Part of a small language model's weights: width 384, RMSNorm before each block.
Each number is 500 + 25 x the weight over the matrix's rms, rounded and kept within 0 to 999. Layers, rows and columns count from 0. Numbers have three digits each.

# up: layer 4 MLP up, 768x384, rms 0.0777, rows 681-712, columns 288-383
# down: layer 4 MLP down (transposed), 768x384, rms 0.0772, rows 681-712, columns 288-383
up681:511448496506530468527536481473481528496503521517514508508477519504571505492515480467541506511471542489514514509516474495501543526472537479524509513444550507535500550482480487531513511502479519519539504452488452496531493490510446521491477481473502530486525512478507503460509480487474529501
down681:464551497506491509491445492523494498495534475499530487505528486508460526521493485515478468501498493509507494483502529528493480510527499498525506503527468500504487471496517475474457489481509475491478498518486506512502507475483502511522469510501466512502491480527455511494511519524509511515
up682:548512504495492509476497539453508511537461516530475494533516504529544529545493537458523532512510515483490478508456499504489508460487561550513464469496501485517527518457523506469485465496538492524517508527464460475501540483500485499526495552483511500472485549533514456530524516506482518484
down682:483497502523484501522470531530519486494450495497502525550505462454534515481488487500498477510490510499490497487527540500511514528528480474534525518483506513441457472510496465503514529479518493512485501470496546500459480516503463504479531500498516537507553511501469492485510521538474501529
up683:441453487529487474523492523437506528532475517513475513482488501500542490517515505510459500528519470543527531517500492497510486487487483451548477475490525471490510485460504491526495492483472541490528525518467470518457499525506519489484497524514534498481483521516465481511508524494515533475
down683:537554509462479529510494486574515497460502468488475495531533504517463487451469487517528526476451537453487460482510495491516537552521507511471494486495479513479476513520513522479497499486494461519511488510515507506531494495491501515500491480490491481530516496487532504510487478459479458555
up684:499477492480463512504491508477559507502530491494470561504489494471545460489488489510501457454524503508520528488448482515501476502477473482445453489460521514532538510497498500487479542479493488504503522505519515500535512463481489504519519502566528533496521478543509513520494487510541485491
down684:496487470510543477477516494507478499472454501523513500485500509502457527549482501472484476516518511440535510503521502488541515535506508510513494485497444514499523467496511519559482535528469498481493505515479521490482481510499525471475473499545479476526462511469511493562517543480490503493
up685:514500489521447476498528514447510518505470504486452482516464496502518446462509532531495494500502500511474481475523507501516481486519511527516469449502531493518507514510518522463546455484521488470488538503467454492476511482493487500469512527475486494541530529467497475509501501496483491482
down685:513504483490517518496449499540467512548487513530501488485478486486511546509510468495468503481463522499512485536481460520496493534503491495468502518501534528514480508507530553548467470516505495540511488495518515509489496508472500499512482473517486454510492525507460521517475491527513535537
up686:473493501513498495482444498494455505494468484510493529511490546509517477443504486492509506484504512514512531466552450499525498528499502474520470494516493505539516535475493490484514488483484516505470498527520524504487489494530495473487488499512522482474502496530511543448514475510536486514
down686:503512505471495465507499516503547531486498495503497484510481488475497483567479495500535505487479480433479517509455525476484528478481466517489527492471516520482496492520507544506489498495520488488510495471485479517519491469461507542468503511483495539529508527473485467538488508487507549511
up687:497508515503469468461487525497489437580476511471497493489470493510476456449504502479470522479547498498446486485527498471501471482532504481466496505472466544516522528506482469467491518523500506480488523459496460486518529498500535475518523499481545481503514520475519482480475503460506509471
down687:469498503506532512480530526481487497483510521536518507519524503490502524485487522540529509535529509542548488494487528532516538501505494477505507455527503516484485474477518528530504494495514489521463499505498498491484473457455488498481526483481473503523487491527496502512510534527529491493
up688:493519533480526538504516502484497524499477486519494524491452498505469523551502493517493526491520514476532516521526494514496494521524497447519471464510539479483470491487523507507518521537511491518496491478474507492462503495497488517503499452483437530515525521476494497520494497491468490508
down688:552506502571529476491534474495476489491465531539510482492516493473509479492508479505523491470533511509508514493484491529533490529529495534461537506498502515500523492515471499494481463501526481476523542515526449482542531489497520546508502458524523463510485516523499501497520494489505461502
up689:496514516471449490481507486551470533448483492486498481492489526500531454531455527469531553538465509473516489501490457513524505529505452521511511527521533499523487487489482542558486517458481521474477496479501478492498506510530505496514498503490506533490508483527506473506482479490461470539
down689:517476437514513514526502492507507471493501465511538500461489475479448494477523486514508494485525481519522506488498506529516529512450550504489490496513514466503507509541572451464479517531478504535485533495493514492537525469513520467522489498512533506505509509433506500520517524485512500479
up690:511498491456474473530459506520533534492490535543469505495467482506473516540522515557510490467515507532548473491506468489543504478500444510541518518490561539486508485499476474479528516517516504512457503477501534480495512507458512483535534484509489522496495486481509501519465494514518480513
down690:529550527528529494466484508480492500498539517476494513471522493506491473482469496485470511512545491507489524511496497542502529504463524498484528492505438516507493478518529539515498483517494481503524520453501516519488541456488473516516487492513498473476526490496461509511534483530541517489
up691:504486534501469490528530446490466439487525471538483527486473481503467471458532506527494516502525481492486453496527515487501517482501482526479523509513468494507480501487511520480511466549507504472499530502518494496495490490555508539503481505502527461489485459502461510494517524503508506510
down691:446545451509547462493490508499510550504512476457504532509527510504505492540495479481520518515527493508478527501459504507478526564517514506525467485461520517506476499516492501529539493537480480542497450438505522517511495540452519532558529536498468540502536520522500546524503514495535500484
up692:513515542484462517529484505491492455505532475505514529445504495480486488528461456479521423484496538499502509533514504471526510458484510519521515500498494500536486526483517530508498541489484493518467486504510546492479498498530500494490467479477506513497481450512505514524512516498459467538
down692:503471480492502516514494503484515554509471498463466530506549463501521483490512542480518544511496510477548481491521505531466505491507482488495491459502482504472524504539504559510479479485494537527515503478510504502532512523514496501518547512500491497468485516500502487486509503529515513500
up693:519490497484494483499488518487517498484503454491500519493509479505488500468510466483457493514530475532562500484459511493486501487468466470554494524476447511505472448542511501501473476480486496456483511515482534524506534461483502493525482485478522515475537466486516502475477529485455505507
down693:492502478491519500462538511515492537481523539520494495494497528500531450539500533522479506503510500463483488516549461536498504536545512514491524493500521491498517529484475540497497500509541503536475489521504527515501490510519470510479521474513482492530456547510546545523502469528531509483
up694:469516486471525484494551451490461546482494519528515493519477510455509503484494485484507495549523514461509474517502515496492523515491501514542499500517555470461519463480502467553507528466480507439523523468448472521478445498497511495499496471476499492515521539479496517493483491491484516507
down694:529470481469497544550493504510562472502501511514536523527510499542489478532538506513482550488488483497500489474480468497478516497499522528420532498492510520528500519489476521470504533466500508511508520513527492507541513526555517478509499475488490454475451484479515440498499507490474457509
up695:520479486512522483489523547500473496491502523510514518508501525486476534496496516493498507515534500491515466475474467483500493480501493518501508479480474495497482492477527521472501522479479512493545512477496502481460492498501535540553491519483520504492508485501522511513521486536548490483
down695:512503499505500473495481490491510511524513496489462461473496496558487534473538538462456485513489530476499530545493522498472447495533526492506516517565496476475549485507496493484443490487466486499485505498512532527476523508536499459472482554535489499508479515499491491494476482509505513509
up696:515463474476508548490478540515497487492530456483506502479520517479451533503546512499493473505494475524489502515543518484494516535513509481495499514461538541493503485472492507500532523517478511500470509515508505484498503477512508502518524513540528483471467507471523480484473525494483479517
down696:510535526530499487532513477495457532518475501505497512500486490513542473463476510508498507500482490436505514485485472475546492481484500510504481447539457482492485504517533509488466491472540509515498484502463478478527461545482496521494449481482507508477548496540484522504538499495510487493
up697:497505496515493518480500507485505502513492482500496506490488495488511481493497500538499498516543476503520466492499532496502503492504492490478526507518487510505531514511492490518493489489498503498510503507537517517488501495510514507501521525494526524530484519492502512496484498492503511489
down697:497475488484519490508497493502506483482514492523499506523507495511504523517491493471511496489484495486495521490493487492493490491504498491509489496482481484497470495486507530489518519513510512497501482480501482490506480517508470500499490498505483507468495487515504480499498488522489502513
up698:544505484488469506506508458508455470499476489496520514505492461512500469494454480522496500484569502501477496488517516462496492470483531431503476456492517507496500469491475546519585542485476516491497512496486500497481459483519508540517534482499478513505472497480514508509534479447488476530
down698:468513505468525493500511487484497551519496518516507501503525500463526536504503507471424516506458470514553523493496474542457483503480476490491497546522483525505503523498493505480483438538536525520477517551510527481506496485474489483518453473518481502517491497520482479486469527537452490472
up699:477512522450549518525471513486482506477498517479574509545466478498500492524457534500539505473434505484434482523496440492475531508518513429482497520535546461477460516498504483557523497490453494567486509495506467520486480508496464491484511473507437516509460486459470495558504495488505494513
down699:500477474513494491495498488452486485488498539543469491465491503520487427463465499493506496539517488484526510485553497507505462490466508500534512495537478497528503502500507530516463539471494472411490494496520522501477489472472509544521531500487505489467518549503511501474502502558507489494
up700:492511492493528491494497525497508527493485453499491570475490492446512485481493530479534496474491447496559482495483507521513481529527495505487524465536539536455497491500540485491533449485511463493504484536478462553512480471522483533518542507481485459511492479462488509512527529500562513514
down700:486434512502496496495501484493481469517510463474518484503498506486499489548491487516529499513498498502467489484453507512483522490485505497524517529485509482522506533531490491523483511513469493472489448492489510426520508509498502446472477540534513496543483520528506508526472455476485438509
up701:482493493468526521536484485499475483502529490480476518475495482495517511505485507506507485468514468501521465510519547534494512521525473457487453507494488498497493500496499511486508496506491464511469501530503539456524495456538482530529472461480486519499535498491505477527529505484471468473
down701:507546461514461500474498482485527506533470495518526481530500522501457532482541465493521515493447472497493478462492480517502500478454508488470526460504476527492482472479478491506502487473522495494506505475508488513469470518522489503484491492518505512481495506464491524519486506448504524487
up702:460528449554450505575593493434511554411493516561479468551459457515568511474513505442492530497514520513585519544453488531466472555504521501584449446439561525495499483500462511551476485400509517536527523567451473538521561492408505498431452479496421469555483515515461566499464430505487457501
down702:562517475566441564536544490382564467527485482473485482476474496478538531417514429441455485491531554566532573492471476535487539564446527435548482492456593472472430455541435540521498440474503527465502474517507456541500511502513502566487476503475345554501519490561522468476452528536565517502
up703:546487495489519473557500516520556495502483480517541516558502522509447464481503484493479484505534466534503480524485476519526450470500511502435528448490510504462509486481457509505490470511554502478528516488423476526521558530547495533514486497488480472507452520501501471499489496484503486496
down703:450528553511508497498486518478512502508473564483450474465482484483526510525546509500486448528491521479539479509474531480470488502511482487532511513468527475495479526515532509470474513536514471502505500503534522471524458489468502516481498509520531528496535468504519527484500512515490548471
up704:540476505490494456525520493512478469487519465481431496483510473530528515494521528483515491464513515498518497543495527540501519533512504503462509488451463483538511502486442509504474482503525486484460493470510546503523537511498454487489513515533511553463493532473499494457482534483502498509
down704:494512511496515535489473556570506511523481495497497508498495521502470489504514505525512512508510486491516487436499512480458493475520485493488484473575474504467481539500527477515495515553470492520483498469497454519480482491494489531569518505491492489488468517501483448499523473523545503477
up705:527436506530536498457498525533552507499476501486457506522504456526407502454458534507528523434515490481510493540493509493506483454506506499501469474508481512478470479499496519515516503535477474480555530522505535509498488480503507491435572465520488510505545518544503515516490517526490521501
down705:488540495467499545538485473508510482513491516528481484475449534466479552497526499503535535480501544503503469489532441520510553496498491514464482443569493526533478510532478502515527518450485533522479502513493493473502486544495521480544484539495497513510462490447511533471506545435505493513
up706:545500516541539515479495470501467466513518498484490502545497506452455484493539526504498514486523454457463505489514493504480535522485515483467551504507500547519489528512490483461474476555487517497495490473474536464522474515495500480510520504516510510499504500515478507503472547498485504516
down706:450495486477464519533504511494492504487496516508459495470505473537482497475495458501525527526517510500511507472494497508511477454486454507500442497475485484476504492520495510490513540490514489481511476523543504511475517501525524519495502489484495498506487495459520490460507471508502520496
up707:494516519494508500478491508509492514498470471504513481503508474499491490521444497508498445505497510544466521480527487481504482498498485513475525506507514489451532524515517518485537494513492504526533524507530561519503472485495471529520523490505472480535478547515534511515491502491502526520
down707:449520525504524485477516462475476514494513509513536491537452539522504482488494510490443510505473481521537456477518503476549521490535475486529482486503517523503479500485516492546511475530509516546498510526497462533507524531490477507541488519477510497495517461515482515476503501543495544546
up708:485451509524475554519489490515548480481532523530497497482491505522490508455475497520511484476490520527509519503473518461463500525507492483479489456468488481496499472481528490498473529471532516516469476535511485486527494519480507490488522507491475486487504487487466507485479515534504531488
down708:491515468490544453516518495526457490515486490449507490507490509469501499547547503503497527498512496508466487487513507550509511479479529493539447526495526507503499490516484522523520484517470488486520509481481506517536516506506506510521505505498521474536499520515513514506501476474461480494
up709:502468469507491545517531511476552534477522503549554446544496478536508549473447484488459497479498564491467511482495458492525539479480479474461502491486477530477502500479480464492530486482518497536506499477478503506518508469505495521478484529501471540514513492505518504508504502486537445494
down709:502507515486487458523497503512508494497478480493493512486477483465500462530529503533531537515480482512527517530515497454505498513521514525586515505494525483511479483514525500511514529513467492477490469503481517486486506524473470486524483466473528510491498542527455533494497495513515531518
up710:507513549512578544539509522456517438513483502477523479469511513504436463522577511515457484501542507484530477448506504518477482470502486499532500474492462541513523528474462547494503497558470522506470508464471521475482559479448538518507519503539529486519483514501508542493515512474482519466
down710:486493499503459547478475488499477519495534488557529553509469508503577494455504488476506499481472520533515498530500489532522479514495462441521501517496496483487499504488559471549485494461506493478516463520510480545504491543494480496464482503464494503490488463548531494497520522494518499515
up711:480458550511538526545488482500484494493495509497469482495520514526471486466469497517484529491514496543475492492529473472518504479548498483465490480541480536465451510526513499486470513532502519488507500486460492487498509522483526489546457489504513495491482499475461475543492505500474473477
down711:508498502451473469496487513457547501500484529473505540489512507460506517510480519494515510474545490472529490497444514519480501484521492513513520526497526483514516509486479520504511518451530465494511494488493490466518519494541472465502486503536483506502488508499508503482509471565513483512
up712:489515495509518527471510434513524479491476517505505492492562451457500499502463497510495546447460532484476525483512528485475510506496493481510476476516492503545493470474487523551499520485490519487481499511523497500502476479511516511510527530477498517509518509527500439495455475493472509517
down712:495483516504508508497517507490527503483542504474516454475455468498507509471562525491519509561490484500497478505512477479460508464496514505533488476486517486491487524553534459512482490490492466468497503530509491514517496488479528501489493495522491485482520511509523510486499460536518476488